config.yaml
activation: "swiglu"
attn_scale: 0.125
warmup_steps: 38
schedule: "wsd"
decay_fraction: 0.672
final_lr_fraction: 0.1
Each number is 128 + 24 x the weight over its row's rms, rounded and kept within 0 to 255. Layers, rows and columns count from 0. Numbers have three digits each. The size before them is the row's rms in percent of the matrix's.

# layer 11 MLP down (transposed), 896x224, rms 0.102, rows 358-494, columns 192-223
104:131169084158155166089138134125173173129142138147090161115155120109143163091134156114161162120132
091:092115122102129123097076165167157165167159137129144174146116155142130110135114165085150127136138
109:084125149127118137103185109144129118125096144122120153101137139086147125181071075101136123095156
096:124143126142102113141130150168126188160114139135110079169117114163148135154066105125114150088105
103:153128148108122118131090206148155077134127164149083096112125152114139169137072133128147113102162
097:152129163135146131142142122165153143117120156111131112104062119100147134149128130203137117122142
100:110108166140110152140118097124112124132089171101107142106125106102119123099152105098147148116122
102:115127111143177127110176122128124154110143125137077100096117101171096141134186121184132112096105
096:122109079106133121169133109131120125129143122133123158113115137150127124159186163124100124103124
100:186138128115100084114107112144109124097091125125136127193139140166164139143120121081118149096102
103:097104169101107132105114182159126132130137118143165170124131098162141133123124103196115115115161
094:133119104094098153119171140142150162133152151141139117114111111135140114090124144109151107130138
100:118125129138076086114174109134138145082094134108139105149109061170133124123133185055135125123136
108:084151129107098123090149131142137061110092126101121158123125174124118166119109133052109120101160
100:130096115104134162114134141167098095133140122113137121159087164134167152134136108105115127135091
101:150146146122154085128117147117148080089122134132126129176113111144118138172144149153128168156143
107:125147159186128107153144125158148119136125180082144096150159094142133101154127110108160117135152
094:143106164137150128143132154113120123139126101139167142166140198116128128088114145091171123090129
095:164116119126136146136131128137140125099151116148112071104137093153131173118121101184114105161114
094:111134151126102123120149127156139139133156106127134119111111105128118169119146105124158155124113
099:114143163113071117122142107171148185169087138097134133134140120136136156144140143148154125106117
095:129125127138094132101093166125105117142113175125130137153114118081143168111143113101115132126122
104:116104149134114129087140173130114115140148146124162084121100150138096112126161135069085118118146
100:144169147143138132114161089126112145142095119144161078076114096125134113142112082118126138119146
094:130099120150144129138116119120131063120102129143129131142145133165158194107141105137104143137114
099:120166111125148131139144156121130098113129145169150099152133150114136122122147106166146079111127
096:127150133094156125090148108137162128143157087136148137120145107123092114132139122135130145101167
097:133108141139155145150183173167103145153124159112157102100100132146135120114133149101144137106130
100:129114136060135077145113106168146136090093123148132121118137169143119112156117132180111070116196
102:129160144127119116181131132122107129132121126102122130098152087108091129147142122119101171136135
099:105131118108128108119111122113129125113158120179144172103140166127100099176120108144162154115121
103:146119148152123120115106128163153123110165154116069140082123121120108157167120116152145107094125
101:204122166148139133156126117157122146126124142135139124152134123124124156117122099082138093102133
100:131131090091109144133118099117092158165149157089161096164112137126144138146117131156141156138132
105:117132147093175126088140155159132162121156119176128139149123126136115062096089117164099115126156
098:129133149104122164172120168138123127121045103143134156111126135107139104168129144103136142121139
096:098148140080122114119136122117121084153126141148162132117125144096124133096121138125140131122082
099:133145125120137153126140154104111080131084142151189170196148162175130134136086148139152113131111
095:097161097145149134116131131099153104139186111156153137146171102125135141119140108127136169142112
103:172103171125129122131121129147141122126154118134087137063160118093114183101136121108101166128109
098:122089162128123152129102140135119114112144084133139102110122133182131147147109068087151138122132
094:123126129086147137125129130157116150156137137154104104091167126072133134141111130074116111135111
101:059141095129122157092149149169112115123148166116119138104163105122126128160124127174168175192125
099:142127092137151127088107109138115201117150109162108154141112116126113109150150116220116153112101
099:105151101077116119094152128115101161153180130082098120138149161110147106144124139143131140150139
107:117131133118108160132089126153176133149118103120139078112098120087128098099111122123147116110147
105:143161112107138097154126145156215111059083123122095128134098106135125136142088150130171175107112
099:140117126117136109136133136117175120164161118121081136145179149100145108151163111114127166087112
105:167147173150139151142128109134116088137152176113144114151121128094148152145213167147110090154135
095:134095120133087133159094136097162121147118142123127135106150141096160134134127149175109157150132
102:151123122138110170141121167182108143143118065128163142113154123107091134114157165100101150116119
096:137099084113125143165095156080136137116151156124170138151126117141143097132139103080113106137118
107:143123148068102158117092137135142134118122122109131141146147112127097104161126186110131093104128
108:174085120099147121135121135134111147181153130166136145142136137145148138186148127091131100140114
095:111127088138133153124133097109131126143126098126185129133151116146108111147120094118120102178164
099:120164088137117098107157117083105095128122172147138092125135113138098098115141143158114141170115
097:142089077133091147136142167145146107139117119103091080136132153082136124178128088139142155141144
098:168132118116072113126091145129124143134096151130153120149136130105104105159136138126113170096173
100:125140113134105093141115110134140079144132146149131159138116145101128142102136111123099106159095
092:133141146174123111114139130101136153110136139110134139244094167137134150112159134168154161120148
093:131147130116159119128101109165121161086134133154127145126098144152144101141111080113124178190099
097:106133128128103104128109109115089170121120143118132125129093090103153134112124132149138136131102
091:142100165074114118115120149148101107112114154110100103142131105092119112151137141093152127149121
100:144157116161112097152079122188106115125137122118102128108115122144125152098167112141149105110145
095:120122174107126117113128148105128134120101090114113135152130090131104139142169108079140159132102
095:134133101142082130152115118151143148128108127100131117128137130115120150193152147145157135121122
105:159100126111132143162123131137122123133112142177090115125162130139142121105134164143154105091181
096:143122092105144141122121132134142109121149091139129120176124105183096144133112105139145105133149
103:125123123135205124130105146118135122147117118174112130129141161126111140111132142116183169141122
099:150145140125155138118157099135161083190161098159180139087148161149116140105171144143141099209158
093:083127149123148147117097124104142141135148136092187126141110172130111129127065105121144110128129
099:115152112108146129131118141161150150113109123139152129166120134079140168103133135101156112115147
096:129158162131129133102122158115083115177105125139138129145136140114103150137118127141103109143094
094:132157117100146142097103148126124087144103167151122118151129097118100109078124153180125130139129
099:136171122108136113154089110117165121145152155124136124125162113124160133097133112105136142138146
097:089148176136121138110115117144100131132115131095092082119148135080088187138144159145066098147170
099:129099143068119113115144121179091136156126113051101117103128098175090178105126112138130100144153
100:101155127116170131114134124152133111196121123129090103126092172124122082125117099129153103108142
095:118152134160111136107123121121119085143114087169095147123125083112114093111166097125152145132153
101:119121149135142121123171133106140081137109103112109117127162082089127152105127118100202141156145
098:107097106105064165155125145094121077124111129144101134162151091116118148122159110087090151116109
099:126157127103161120098144141208165155142070120118110134146106140149092110105158132105107067085107
099:127140149153151121135138131130160094131119156117153145091118136118118101108139177088143138142165
095:127105089149122142128154159152170128116098126141113155139112188127095117154157114170130132135129
101:087157149112119130157093134103101088155118153129074101145137115109127134122089086095134134141168
098:132130135111102181130112075188110129152092134098166145138129146113154145097096102101126128086167
100:113151133135118104133110122099158173160134178109137135216128126159111129106138151130137121112164
101:142112119132119124135111116109107100139163168113134150159151106110069124098160108104174153130114
101:124126127104092083075171148164100153109160114177120106162133122108125123120093138119114121175118
096:148107119171092107121145131115141166100118151152112160130081127097128086150122147182100139148130
092:137137135169158090097086171082146132125117094102148135152095136144091128123125148159144114104163
097:124138108120127106154141140161104145152124188143149166065155114097169134151096099192132152112126
099:139153130141154152146127113118099078105151179102088127191153136143115098123124110191140129105156
100:138144191136131139108130121135136111115098139143082113095120143113107136144129151113082158136104
098:132149119108139152168084140129077133146139149122150117099136106099164152110090164150150101086141
097:163091100131129133092085151132150114098119152154057140106079140108145133135119097148110111101133
103:131166144142110130128104089111091143092123132129121140117164139141132133142141135111103136124137
099:120167081144100132129112101108103170109134140128088163140144118113135172133131151094149115132134
094:125120138112184123141107143142118102114121123115116095107137076101153145153120099080145131132150
096:125180126148128082114116172085154097123130113173079107117109090130120079089159138088131140154160
100:137136143117101096157138126094127143105107152109110119160081144159120105147168106084204158168093
095:113121107109121134107081158122094136135111128102138166092129156121131139110144132128133125116118
099:162100128145126143134122128123097134119136157136123111101164113098209095166123118133149160103085
099:131144122106107147076161158134084154127146156121183110128117076151135132137110148189089131139112
100:144096134153114130101160130136158115103118129172113116186140142092107100122110123102125120124140
097:127126083121114116132111128122121131126113156122080115062155124119141118149112136154123122144093
093:121115127158097149160090138129144127139131112146161137109132163110086108139173138147137154131121
105:090148150128145160119093122151075133125145112126100138096150146144081140148130160204096086121115
112:186089133127114142146120080107183103133136141151123109131148132131144135114102152123166155146114
089:216113137137117084116135140105089158151082127143163151165144165127133119144124137036135126125146
102:110140111145087155127122106118121143173147110117120126127074136119133109124145160101100177093123
102:140125122133151116092113142112130126156143120113136156118109137118133148155160158078097132157144
101:125093094122148158124092117097106125080109113108139100116116110110139169116124148252185094122104
101:125151135146136138118149105122184126109156112148094128081161151126106152182138093135127118089068
107:115083184167134161115127109152138103145119120106108120047166143087146175147136126093131133119111
096:113117130107077090100104155118121127145107125128098133140109085136107173160124112122151178094135
097:117110117129109111086156127140096144151122120163132112114137118141109102136132134125110106086127
094:135142071119123119154143082095096108086113176109182156100135127089132117154131081187165136130136
102:140142096124131134120121130148114106133124137129150110118120119170104109115121096159073140084105
103:148127107102121134145132129121133160118131155154142166164139181088138130145117101090138166125129
101:179160110136135088147183137108138136137104111131101126110142124161166122128107141118142144087161
103:109123159109132111134112131119124141170109151118129124146130138147143091126133121136169082090109
100:082111151132161178115094140109150116158152137127179119178151162128122136134121152099127116137116
104:130126150144111135146138141142192129109146118147150124129135124150122146161125140058128139137117
103:118114098093116177152166111064138143140122129145116087122111109148160103178137184197111168188151
093:129102101144127108127161146161128101116159106133164146200133119148148133152136121082150132147105
100:107120102124129086124117124165137123129146124126135141133111182164121148141135120166137180139141
103:139142113110161135129164126141130128156125131107196121132115140094135138106085124128137121146124
104:142100115142133149159092085149134165132062138066133140124160122105105152143128162076112149089155
101:105102096156148123134095143135137118083105134139080089150136146136085094171128137184118137135118
106:093102126154119138133142129163086097147105093069127104163101144146118141129129162123147141134182
095:120137136154120116162136113123146110168122138123151143111127159139129101077146126112102147137159
098:118108155113181110126140107159056119090100159146097108097113128125143093129134090164091127119100
092:071117170111159124126163111123102126127124128098094102220134174180134166151139131073097138154078
099:155118137148116140101131093103129157145103155123134178179128191153125113110139137187105115153127
097:086118131128127154097163101126145114116141094110132082151109151144151116120137123102133092140159
095:119163111133141164091117112129144124148108117106122153099157141098104121161124143100175173118096
# layer 11 MLP gate, 896x224, rms 0.107, rows 359-495, columns 192-223
085:103171101096103148116131125133114170143161151152129146120151122133095155138144129183155067176135
104:146182167088092136117132103100140133171139144144107127143132122137139113118138106133146125132146
097:100133146126153100112193139136113157160120118110132107121090117130133096114127148133128138099134
097:157118099164151144171101116109150125105146096154139115152133131146123133120114110117178068126076
101:121166152158099146102080152104145150126123116102141143138142125120118123142132123093197120103104
102:122123105092124119088138153140136147127125102123114149137091148115098144135106078128119135150204
107:154150160169133099094136127121131130130147134135134195102128152167081141139124125108157123122127
097:133176124170152106148130167143142155152154159156113145127106169155102111114118121121106114122096
098:122134104130154115100105118154139132075099153120134146146149121154159100156097135105137087127149
099:117106099158149137125140118130085152152146126122132135131125127139120152120143110117111144132143
099:143107110117115128132121129100117107169103117114104143128193139136094127103118119140105183151156
105:138141162103152125115155128109183145120087134098117127137135149123163097149165168142119139126106
100:116154126105126099126156140189101103133123127126098141131105120112068134134149109118157107102143
102:143096132103149129136145154181106124140119143123099150129126120162137200140100110107160161171179
098:127143119161095118133152121152159116129153116146121185132123114160161121056096161116135090101126
101:123133132094125157115123094081128133117082137148104121166103124149161131119124112147110106158125
095:163212140123092129121125105152142133162169140149131136171137117108149143138079088098111147104149
099:085162131089139114163123149164090124162090123095161110132086147175105132131112142115098121128161
093:145126138100125172159140144092083160095139182106114111117125170128131107130126123146123107174139
105:088134185140129140129126105095164110152127143121165191147074148143111139135171151141114134104183
096:147141120127141135137094123127153181139114167103153142131116109121106103146110127080106155157149
105:127137122149152101151102153133085125122145134125124130116113140128122127124142139081107183154151
100:134121130162116108157150104123136152118107178151152150082137098118096148106161076139124172114127
102:120144144160117111112131155138140161141104154094142144150096115178119106134082107124107129154115
096:126114137161117133157122123165170187192115165118114103116135143103106141108095119119126099107092
100:130113125150141124090156056112123108120118132113174134114154162122075158145098074182123150121111
104:139148150120115093144100114123164158114092159143148152114141108114133140118143155119122142176124
102:117144113132157134184124079120123113114160153149141138090148129170153113145110087138140147129130
102:117134147124128127109109111113071107151113130131139099110143121159100141138107137136098092106156
099:150130121101146124134136119097140098139096115139151114162186073116084136160149136145106108142117
097:090094122110152136139162117106095101152103131130131141123135135129167115142156131128114128158112
103:167125133116140107124096085080151114111089131147106071087121114157106101168163142095172115115101
099:147130152096103160134148137146129102113121130138121118151161109115115073107136146141095146132173
098:099175093107113083114147143150131154137114146148133127126135094131117113101121148103159115139174
089:082116141096127110169167122093093119126132132154114133119118160110123102082120122093155136113121
095:116100114113125098104102135121097101135130141114124125140121154101138143163130110114123104099129
098:129105099142107129134124146132134117098101085099137142132124110115114124120130128125168102179075
095:150145115134126119138102111175102137091108114163139122107117161100096112122141118099141149146092
098:111137107105088133100116151141128190185074110095155103146109123136133120095140152113148131098116
102:085120101146161147118147163161096105108102136123139150121107111157110123155169129094128169102094
090:153158122121124148099142152108118157164127131122128159151126078104122104131133126161092118160139
106:134138138101127150104152084134149111108083126122094100116111143189144121150174100094132122114127
089:108135187104128134163131115137131103150116136127132137140117125133120107103192161131120172085121
099:151171150150163120131152087112107094142110137094126161108118159145140146110155177071113139114071
110:096125124136130131118132143136135131183132127154092139146183135153116120125175095116102113142109
104:162136126140152122109141114100124145093083125131114114138088113109141146129131132101127171151155
103:122150106109119139107150143105145146126174121156105140148106187097144128150131117170128104082116
101:156117106125101164105158087125127145114116177147136109170124110155087173146135092126155144109141
100:138118130131154144111136138126142123138148138134087104159111145152120142151104109111124123105081
097:121131134147124160126111086134154170149169084112147075152116155076191115102105099116152131109130
098:120130146123120099125140092111188164138141163107110100113129165131158147116137137094139083124139
099:104121152107148118155095117165129114154098135117111157133159119122143138145106102143134120104134
105:146144073098148107123137101080118138129158147169169166116128086123163126116119166132118119089100
102:122128108138133142125111163072102124126113165125112159155121156137086150104135103157096123143128
103:109128130146124093180126193112097158143110147123081151094154160115129098139122152109129084124099
101:149115134134137129161167108123099091162122120139147091141119123132148116135142134179154154118087
101:142189170162092130128150139152152110140139126110136157118153110117140123139085126159125107084120
105:108144146142100145117114122103137137160122103113157102115130163109098097112112134111158126137145
112:129129069099130145130090131112135143124100151107110102121110116141120083109135120158103149106143
100:154111143108110111119090125123113123140138128123164145124134145095130171154131159160160126129116
099:114148131154136131136138138135122148107175134110135122173137143137116146117098159106137123128094
099:156125180182153140108110107115095122129126123123121132178138122107091115155140107192126199145105
100:103172150126137110129133119119112105113134104092123125148095130130134123110094133112097128096109
092:099150142107120093111123133165129132090126128141106113072149140139075098101141175140147115147083
099:108167124092148106097089152128188117128079147100138159116111140095135113145119118150125136096116
095:100165141137083092093118154134146127107129107125094130104168133096110172133138138110100096147192
096:146121113134161101117135119142084113108091129134117082141117122113167146077142146117109135096120
107:113142112111105165093141117112151154141145115125129124136121109112138094140124160171150097133102
097:131129097163124101133127167140128155098137138136127117138129151107104137137087119115131110132135
099:106119121179067099166098100133124111197131156100133085127119098169115144158108158106128120125135
109:146082099133149139126114127144153125160114112147141095089147149137096169172120109118125093141156
090:098104154158124131122117111107145176141100132180120157093115108127134144112120137104131120181157
099:090082095160106158157149184134106146113142151149095145142168171161110137192104116090109104148123
100:101138103135132151164127168089116147156104151140114138079133126169131144114107145110153148157067
096:159127122149135079164119128137083151143150154118155117109129133144077116123122185135111120156109
094:150110183142132092100154097139150146094115114096140146119128107136083109129119153091066112118130
096:118146112117100117061153142130115150100162114139115108141118117133141153136100159061149168129137
095:125173160120105119126125110109127144124149162134121137118105097125147135152161146099137141141090
103:121165123118092141103173116126121139119181092102100124110127180097134148140144157118195102132132
098:103142088091116140140139127092124150145130109131158147166155107161109143099126103119093099118104
094:156134113110091147150119086129166129130120101128080137176140154112106118092128106109092109089121
092:146121119103099208121111130110117077159161150122133122139147075064121136102157156124111120116102
100:169130109159149160132134157120089121123134130101162146127123084113087139090118132101116121141120
097:163137144075109146097145131097150109157103136170177107135122162134093124130126110101098097198129
097:136107136146139121135143138125106129132158114087162146091104087106066094130114126161140132137170
109:104135122131129102112101140119182126170149134108135088115159160150119118149130095126156114155130
095:100135141129145126122114150143078126155147137136071149103122067118131162112105140124156118147129
109:136143121094098126128110101154134124089112128166171191149081141103143136101090112101119089129080
090:145132091121160147131127107121134125135144162118136142134125130162144140109139143126154127105139
100:138128072116123111093149118141097099129166096140072119144089119168120122131118127157176129122104
095:146149152125122140101111130134164119169094174136132169104111090117114095105135120120070181106129
102:092119171100127103125111135137164140126099096104138130105140132069075138128098147088094084156165
101:132110113069134127131129122090148156141165136152107183154110092115145149116162147151158126110114
101:150087130103103098136160107102128099148111139109107127104154171171128175139110125088139142144132
098:117139174118083117117107133155116150151133110103113139182132147132126113108125147161055153153091
100:150118160155157135092147162103166124123178120103116137164135131128127124167108115112104152089116
098:158134117149114119143150146124125131153100159142164165156129146146076172153079122087125130131127
097:144157085130156145157096128107108143153106139112130116121162174118146154161104119141131128126122
119:153112129157085129123131149111119144086155139110153111093143123081127125158076111097122140120153
103:122140155127117136123112155158095128147157086132069103143098135193121108109120126099175103116133
096:133144145116073133114128143155113145121113127158099106164094076127100125106092097122152152152119
101:108149158155157123144144118113183126112131109136134119151134141154119139151156113150104112099108
103:104111132161165117132141119125139109133133104120133139115174140122142101107128105123146118172168
102:107120143109101168138156107110132123127120117104101137168135151137134142087159157113149100129125
099:133144111127139105169141168149114154117086149137162149112145130139163107109152134125108117111157
099:099096094124119193176137149125107145094121152079120166125099093111142114154131116129133116124127
112:155130154115158102193155115107150144118147134132161123096130158116147132119111101116128158123112
099:109117156097164163123173157135124162104146122108129144118122127136157149059149114105119106161125
097:121130132119100132154093131145120140140133132105117107114134135126171143165115104197112121107114
098:129105122120155165156190130155101128143127118141120121120149135114064128109107146121149131140105
097:144141119094116130115101104092112121136136099128143142155102138104112128122070132146121156130103
105:115197143125138154105160138145099130089130131151114145133128150135144126135169121101152143114110
104:114113100136100096099121142150123138143143114112186150102072127120109130124153105107111112119104
105:103159185119120100149090091116111113127162094123145164105149173143110125121130111157131118123113
099:105113098151135119154092171108104153134097117092106149159149085140131140113106135090120186141165
103:102076109093178097162129127117128169132124118109152131118144112155123104111129076140124128082138
102:131159099134086127117105124141164138118130073149139121139192163134126111141100119153113118112150
101:152124120159134177142135156153122138107125126129128114112140101120158089128129123127136135114104
101:135138080102162130152119129106174121149137110120124166165103142124129131095103078143112172159160
105:138159134114171129130104100126122170114140123153119117131116162112177122121110126163115140144160
099:121134080123115109138166097159136164063099070120163119155109124189151135116146109109107106119122
097:108164133123170156095136123106152130131128174179173160179138147123136122143134162094121132158104
101:132130104088104135157105132134119108097156166073125103130096117151100136092154146128143108131136
103:098132110132136112083138124124119131117143086144154130090159122172130097106148129116121128106113
103:147151150109137098126105096131158108150136099128131150140138120136148145143118129124092098134110
101:186136129113121161166078129124114142149125145139098113128162153136138143119095136131108102117123
102:159156110157125144120157171120161116105145100133108115137126121154152126127071182137086102160133
102:147123088120107107070107131169136136133123105131143093133108160137111095114114144118146088082152
098:147105145103109116125107099127149123165121089125117130154133135126121122104160140089150119146140
101:151103164072147140121115141168116124158113097118131145112173156095128103110156104118144125147121
098:109130083112107109160135115095075164085111157133149143133135101103133134155140131177174088131130
106:118082147112137147138176120102132118153113161091158116141131159145162124100150129162169148122134
102:151172134133157081131133147109095119139137126131138168141135168109132133139121131153134146131109
106:140161118129081143103087146114142156166105127119148138128131115132124125109129158153140098111140
099:087124096127135147139150125106137134129129083127109110143133150156146147156133114128165101130185
094:143124109128110131103127139179143131110124100124114107091131132162089122125152126109152093086079
104:075110140111146085102136123074153158140108156117125095097149132146109140125124145139133125124137
# layer 11 MLP up, 896x224, rms 0.108, rows 359-495, columns 192-223
087:162093141131130071151140127091160090111110103127106116121183141138144152105126139049113165102108
111:098099116121125126110136119086173114115148124154125133106125165173134088163136123110143157077137
097:109108135171099085138095105095187128147146152097113101120127136133119157171114126117136180154144
103:134151117101116149103136166134138137151109172112115098085129131127166130130165157143113163105114
103:113173079089141154153138091103122157155102102147121152116151099119114117118116178167105138138161
097:133117125192112130144140107156090108145140113136115120133161146110123159132111101117162117143103
110:097130102129112138143142129143100126136124085150139132154147155145158111137108157125150156131184
095:142142072133098086130126152138131177128102131115135142098114121161110120175106098138147096128141
100:118106141158164107120123106125176139113083139142145107132088120161173146107091161104096099127127
101:109140139152123160115148127095101122135112138189118135144117126105115117083141126148123124136133
099:159093149143122176135144154094117158161117118099130098101074115164124117098188151162120091126131
104:165126084153126102160120119108143087120124112118115118100092151111134137135096158125080106129158
104:138129107086099106123152106144135116135097106136155121134125108089054149142133149098105149100163
095:121169158167193097103120066132114154135126120120171112161165114096159128133125110097094118103139
098:133137141155131124106158159166138152135146107113087118094112113115118101157133143112161178121127
106:082138154124135112146134130157143145127153153119139150145107105139141096121118118119120118133130
092:111140117118111164098065086123136100107146128100104141124140155081078157100099124131164141090131
099:135127118121155156168090102117112139140179134156146145094121153117114133103112089130117075120122
089:168143137111136136122118100111135131100133118191131064147109119163147106120125117130117098120111
101:133136126104123111135166138109129162123151122108105142138138111192090157141064114144107160117124
091:148158106132120143159113135085124135157122149157116131121136123137152137118112156116127139121122
096:134103166142110131123128082128132143122085147105149168143113140125131150147122137127140102138124
099:102136148149133149101156146136186129106128165126180132165141153114153161143142136109121135123126
095:149121134141102157137114139108158155127137133128184123162092105169136148102103122122089132156102
092:126128172111147085108114111134112131111116121104106135111164127180145126106135114167133122136133
096:110155114151156118113119117193115145130169120163151125075130098129106139113131160165141082141160
099:142128140153135132143121106111149147116105167109146116156147143091152154111136064145078121111139
099:129111125119134142133165140160131127109108100119122087115117107122094159114099114132117085158140
102:119111092157116101105108124111118110163088165138145133139158096107144141150120117132130096162122
099:138129116134098160130121120165108122098149121133119116110123096139130095169142155093135130151135
094:160122162121161089163171163112128153108101110075139151135168120118097124139124147154132127106111
097:150100217091130118128103108089144117107155122110113124126099123147102123137186163152161122125132
101:121152100113090132143148068137120129157131141128117108118109160143137108138117141137168123103109
098:098107111144102110120164142130106148133127158111122141181147101129115095134104154131129083139119
092:159089143103162155105143100114099079109139150074091156139109185134123125108140104114145124186110
097:074127133142096072103160131127054106124152145139129149128146098140120153133139122124133096117098
101:168156160118146124113151118118124080135113091113117114116154138139173127157108126076141151121165
095:142143156148082091161075119122164115115137134138154084115139115130193121127151087101116113176103
097:100145096084153134121077130132110083068161112122124161126128117114119139123134156164157135108126
102:122105132110105107133139122168134124157145140184120116105154176122154108127142148116109111123166
092:110089106114101095125150115140158123094129145135130125136120157160157109103084102076147095137139
106:103101115128123110105180164131133123089125152158132126127131126149111115158141176135131105130149
095:138122141135125142105087149121130124136136129138112149101099128127147123099176165131152133096112
101:156057125168136132143146110108145127172186156146117099087101130126136158129099077119121102128170
102:135147110105136121113147123136161147123124090107187095104155135098122144129108154161161153180133
105:122121091131162142127128147135074116079061138163144144135162117134161127141164159095106163142126
095:194120114132116153156139086119121149157120135154152109163139119119123125106179134137148139150123
107:135093115097148116121099131165125128147143184108132142132126114147122111152158143164106137137153
103:097127105135114161106125111122131160094148169157114112132097114164111125133086108147091093118087
099:135089094132142096141105119116155140101108158161155099123116109153151157151104139117097101130120
104:104126091100145134092105133136138109111104106151130122104168109152116167152093127069129126114145
103:127117140118129131112127139121176097120108102127145152133103165145113124139143089099107121120139
108:101114104072071069143109105133143175149164162182073136090150115150124131133165130127149175121097
098:126145149116155103142131137100107113063122136124116105125128127165126088127111111123098105095077
099:171120078122143149092121095142101155137131116126178127138139095165099104144128127130093144142091
096:100118144152077062124120107143125113128102122139123134122137134141093147170116071090116149138113
098:078087118130120134136141109135118156087136109117142124168084128138140143143138167123137128142153
098:126157120127180100155117100154128164089131162153130144153124104130154167095189150122133150122115
110:144134140142098165106119165094092132118104117106145178087119163132136152121139154102138123148120
096:116151163105111131123138159199142117138099093128080141134111131126143131090126140128157088116156
092:119162104144170081174128113117122121117132107127114165166097108145136129137119146128128152097063
095:108167113141126106138168132094107131122174125115110144144123120169137127166101122139139157108125
103:153167097113118102130136114135162105133115126105112086145128095124153123149125105141119092120159
093:106096115114135170109138142118110128131101115085144141152119131129139106163109154112121157114135
096:129164145090124116185076108103113107120123137143138115148116116182133151092145122146111147137166
101:128132145104142129119104166132150175122133138132119113094103138115130162135180156069122150096151
096:126149141113094113112157126107121132130185118114093168165148110131177148135135130121127136144144
105:104136144161167111158123142109120116156152154148150141137154106101123112097145109103093104167122
098:125106076098140122146126142133090096142165100129116110150111128128205111102149114127123149138138
097:110142157079127141106128165099134147119110126144115128134112125118087124155102098120168113044119
106:158125098116150103112151104134156114133123069081123144123131135137077153159112122121121127135152
093:112150134145114149127167096109152143138123118114132109108160154106099145113150140155091111139151
094:137149170127115109172137159135102166119145136149122148120114116158079106172159115139144129120111
098:151151180097164134153127156159147108110157151117128120151117126153117125132114146134177138132117
099:104185116164112145091129145106127146126113163155111121110146104100131159142079136148165121178124
097:103143115053102182141131096164099137181082119146113100119124134126082151104104140150118064098130
096:119122182151101146120111107144144117157111108130152130135081101112128155123146103122117173137131
095:127134097119153152118153143136102194146123162122099127164112121116141110128125108138064088122151
106:133157104123146099115148135149109126141168103128126151139145175118115139147143135108156093119206
104:098136155110109137119136130089110137079120141104124134137161112117167170161159149109122133152060
094:111156111115158105149134113162161120124138113085173166157148108120092143145118117108102073112128
096:139131078121124103129134112136166110137111101153174147135140135123137154155130114175100119170146
095:127100078137137131113117143115098106156082164104160149100148097161089076071153120179117144082115
094:136130159152128123129123102109143116131104091105129158129126180104124103115117111139117101133141
094:148150143092132150121127162123102115139099116122118148120133153109138124117120088197129149128131
099:122138113098109123127070106131124109152116142097124132167133122133129085119136130104092113141080
098:120130102193130123120137148125149116125149142115106157085159119105097091125102157105106147131141
105:141146139126135139115139127139154130115122100152138125112136121085157111123124129160107155127130
094:092105103105128122141155093135127128140148108130147172138083093075067084118124123152093125141113
091:163116105083133146137122098138126089176145119130085115127124106100123134167128128184147105109134
101:129126152155125153122063117124120140152113129119106150130121166122178106093141124143065146060133
098:120112141120123178120193153123102162139142148140148132139142088142132150133096166141173151081129
101:082166131168176169091128138160136149161159144114144102134110141127109123128140130134104165117131
095:129128150146153137140148124128129092110139145121157097111130128111125188153101125136093132144121
097:145148150100143124123113134103139156167144121155130130173134135120188099170123141148120119142099
101:129130113111139116121109122129153130111175156138177142126140103153131156123138097120141160136153
104:083155109123101166105098131126134150092117141134114118091159130190128074103157176118125176127152
100:106102098121121115088096128147122129163116171088106212154084128067156133109143127122115098141126
111:142136132132130151142151124161092144147087137134114109085110163116160176131102136113143097108141
102:148145135121177139143151096162140106128118143124098143158130119121121088121172102119165119132182
093:144101093135125120084067167129129136132130108118142116108092092131126153136142135145147128151125
102:122157152130095141154147094150120104127119158124140094107161151139113079144136109170085110063118
107:105128087132087183165125126110132128132154147143121152091152162106147150104129078162144131147136
099:138158144161157134099128137119102086162098115136158124115163130113128144190106140123136178135096
102:167142093146106127148115153108114112108144177165148138141129084082141159130101116149080133114118
099:089162129125137152131145176102139114119093152078123116082130104114120124122146101104109151096136
110:121176134126143071094152112121130138109103130163114129080124137174123100109143133132139139090111
106:175128125151113116107127110099108148111146133111095143180108154126087135106171140157144130138113
095:109086102118099149138115093118167107102115121151125150139143121110097142103117135183135111163121
104:102115133108164122198102108090068085154127134094126117095133136103148145094139157126147149056128
101:123110144151163116154141141146121183128108105119149143127089147132131091106126150113105116102135
105:130118136107112068137116154111176173126094105132093133115118144132154113134115146178126145120123
101:154137123161159144148120126120140204132122068127152112145105112113123094120135090174107134124094
112:117116128133137128181081116127144137197128117147159139142156150123161073122112115123126108116158
093:160152102132149098114129152112104124128106121150139146081138107151109114139124130086109143101139
097:122125128091143104142133128116167141147133123090130120088127119122123115094155124170119133101145
100:150171096111135154102155093087165128126079145167135138138150130136131155196148132152059121135115
096:120132110132071119115161112151076152160086119149137112118128118143097103071120122085109168098126
102:111070165138106114116120099100140149122163091158154166139145164099148111140079154136194129136132
108:161116119136084140136178117091137137140138138190125143098135108180104119071125142122137089172190
099:088155119140120068119191125135093164094107086121111168120094111158103140101144109153141090108117
090:104157106144101120155123049129143096162101089170147134145117168132134130116175132100155126100124
101:079149103149111167143135152117140146100101092108101139111141129086114127119104133173136120133128
102:127101121141094129101142108169127156145143119140117116123123112140135126130108115165129205111129
097:125140162121143132103112132160131140149109149146123144152128127114111141116148111121129186124090
098:135148081081153128153105128118114113111153153115111143110146162162127137104103166127149124098146
101:082114110116150131109138131143086143132162133156163115109138129149126108142130109154173144124146
105:131140079186113102106119091104149104154076110165113111119165154134131116139147137110099156111137
097:162102175110090114161074142132107122098144149125078088115111122154123144097153119157110142121121
103:103151167068138096124101149115142130110121102120143082113105116089120073090114143127100117119127
096:106138121157133120143151118121138097147132104134130105124155112156110135093103169143096141150135
097:116108122100131174090165121143114165153126131131134131070147095121148137128132116121157147165147
101:118091105086115151136101147128126140124152166119087109122103099123114133104116100127120155148149
104:124145112151077125121102085162177159100118133147141136113085117147153139107122111165128108132113
106:153126131133136160164104112100091112141085095148144099123141141118151118091135158098081100137138
099:148098166104166141121092143131146142079151148171184125132144167132106115104101086170102083112152
102:131124065145148156121108156162105123142099197120160120125146127132103148116082160198100163117155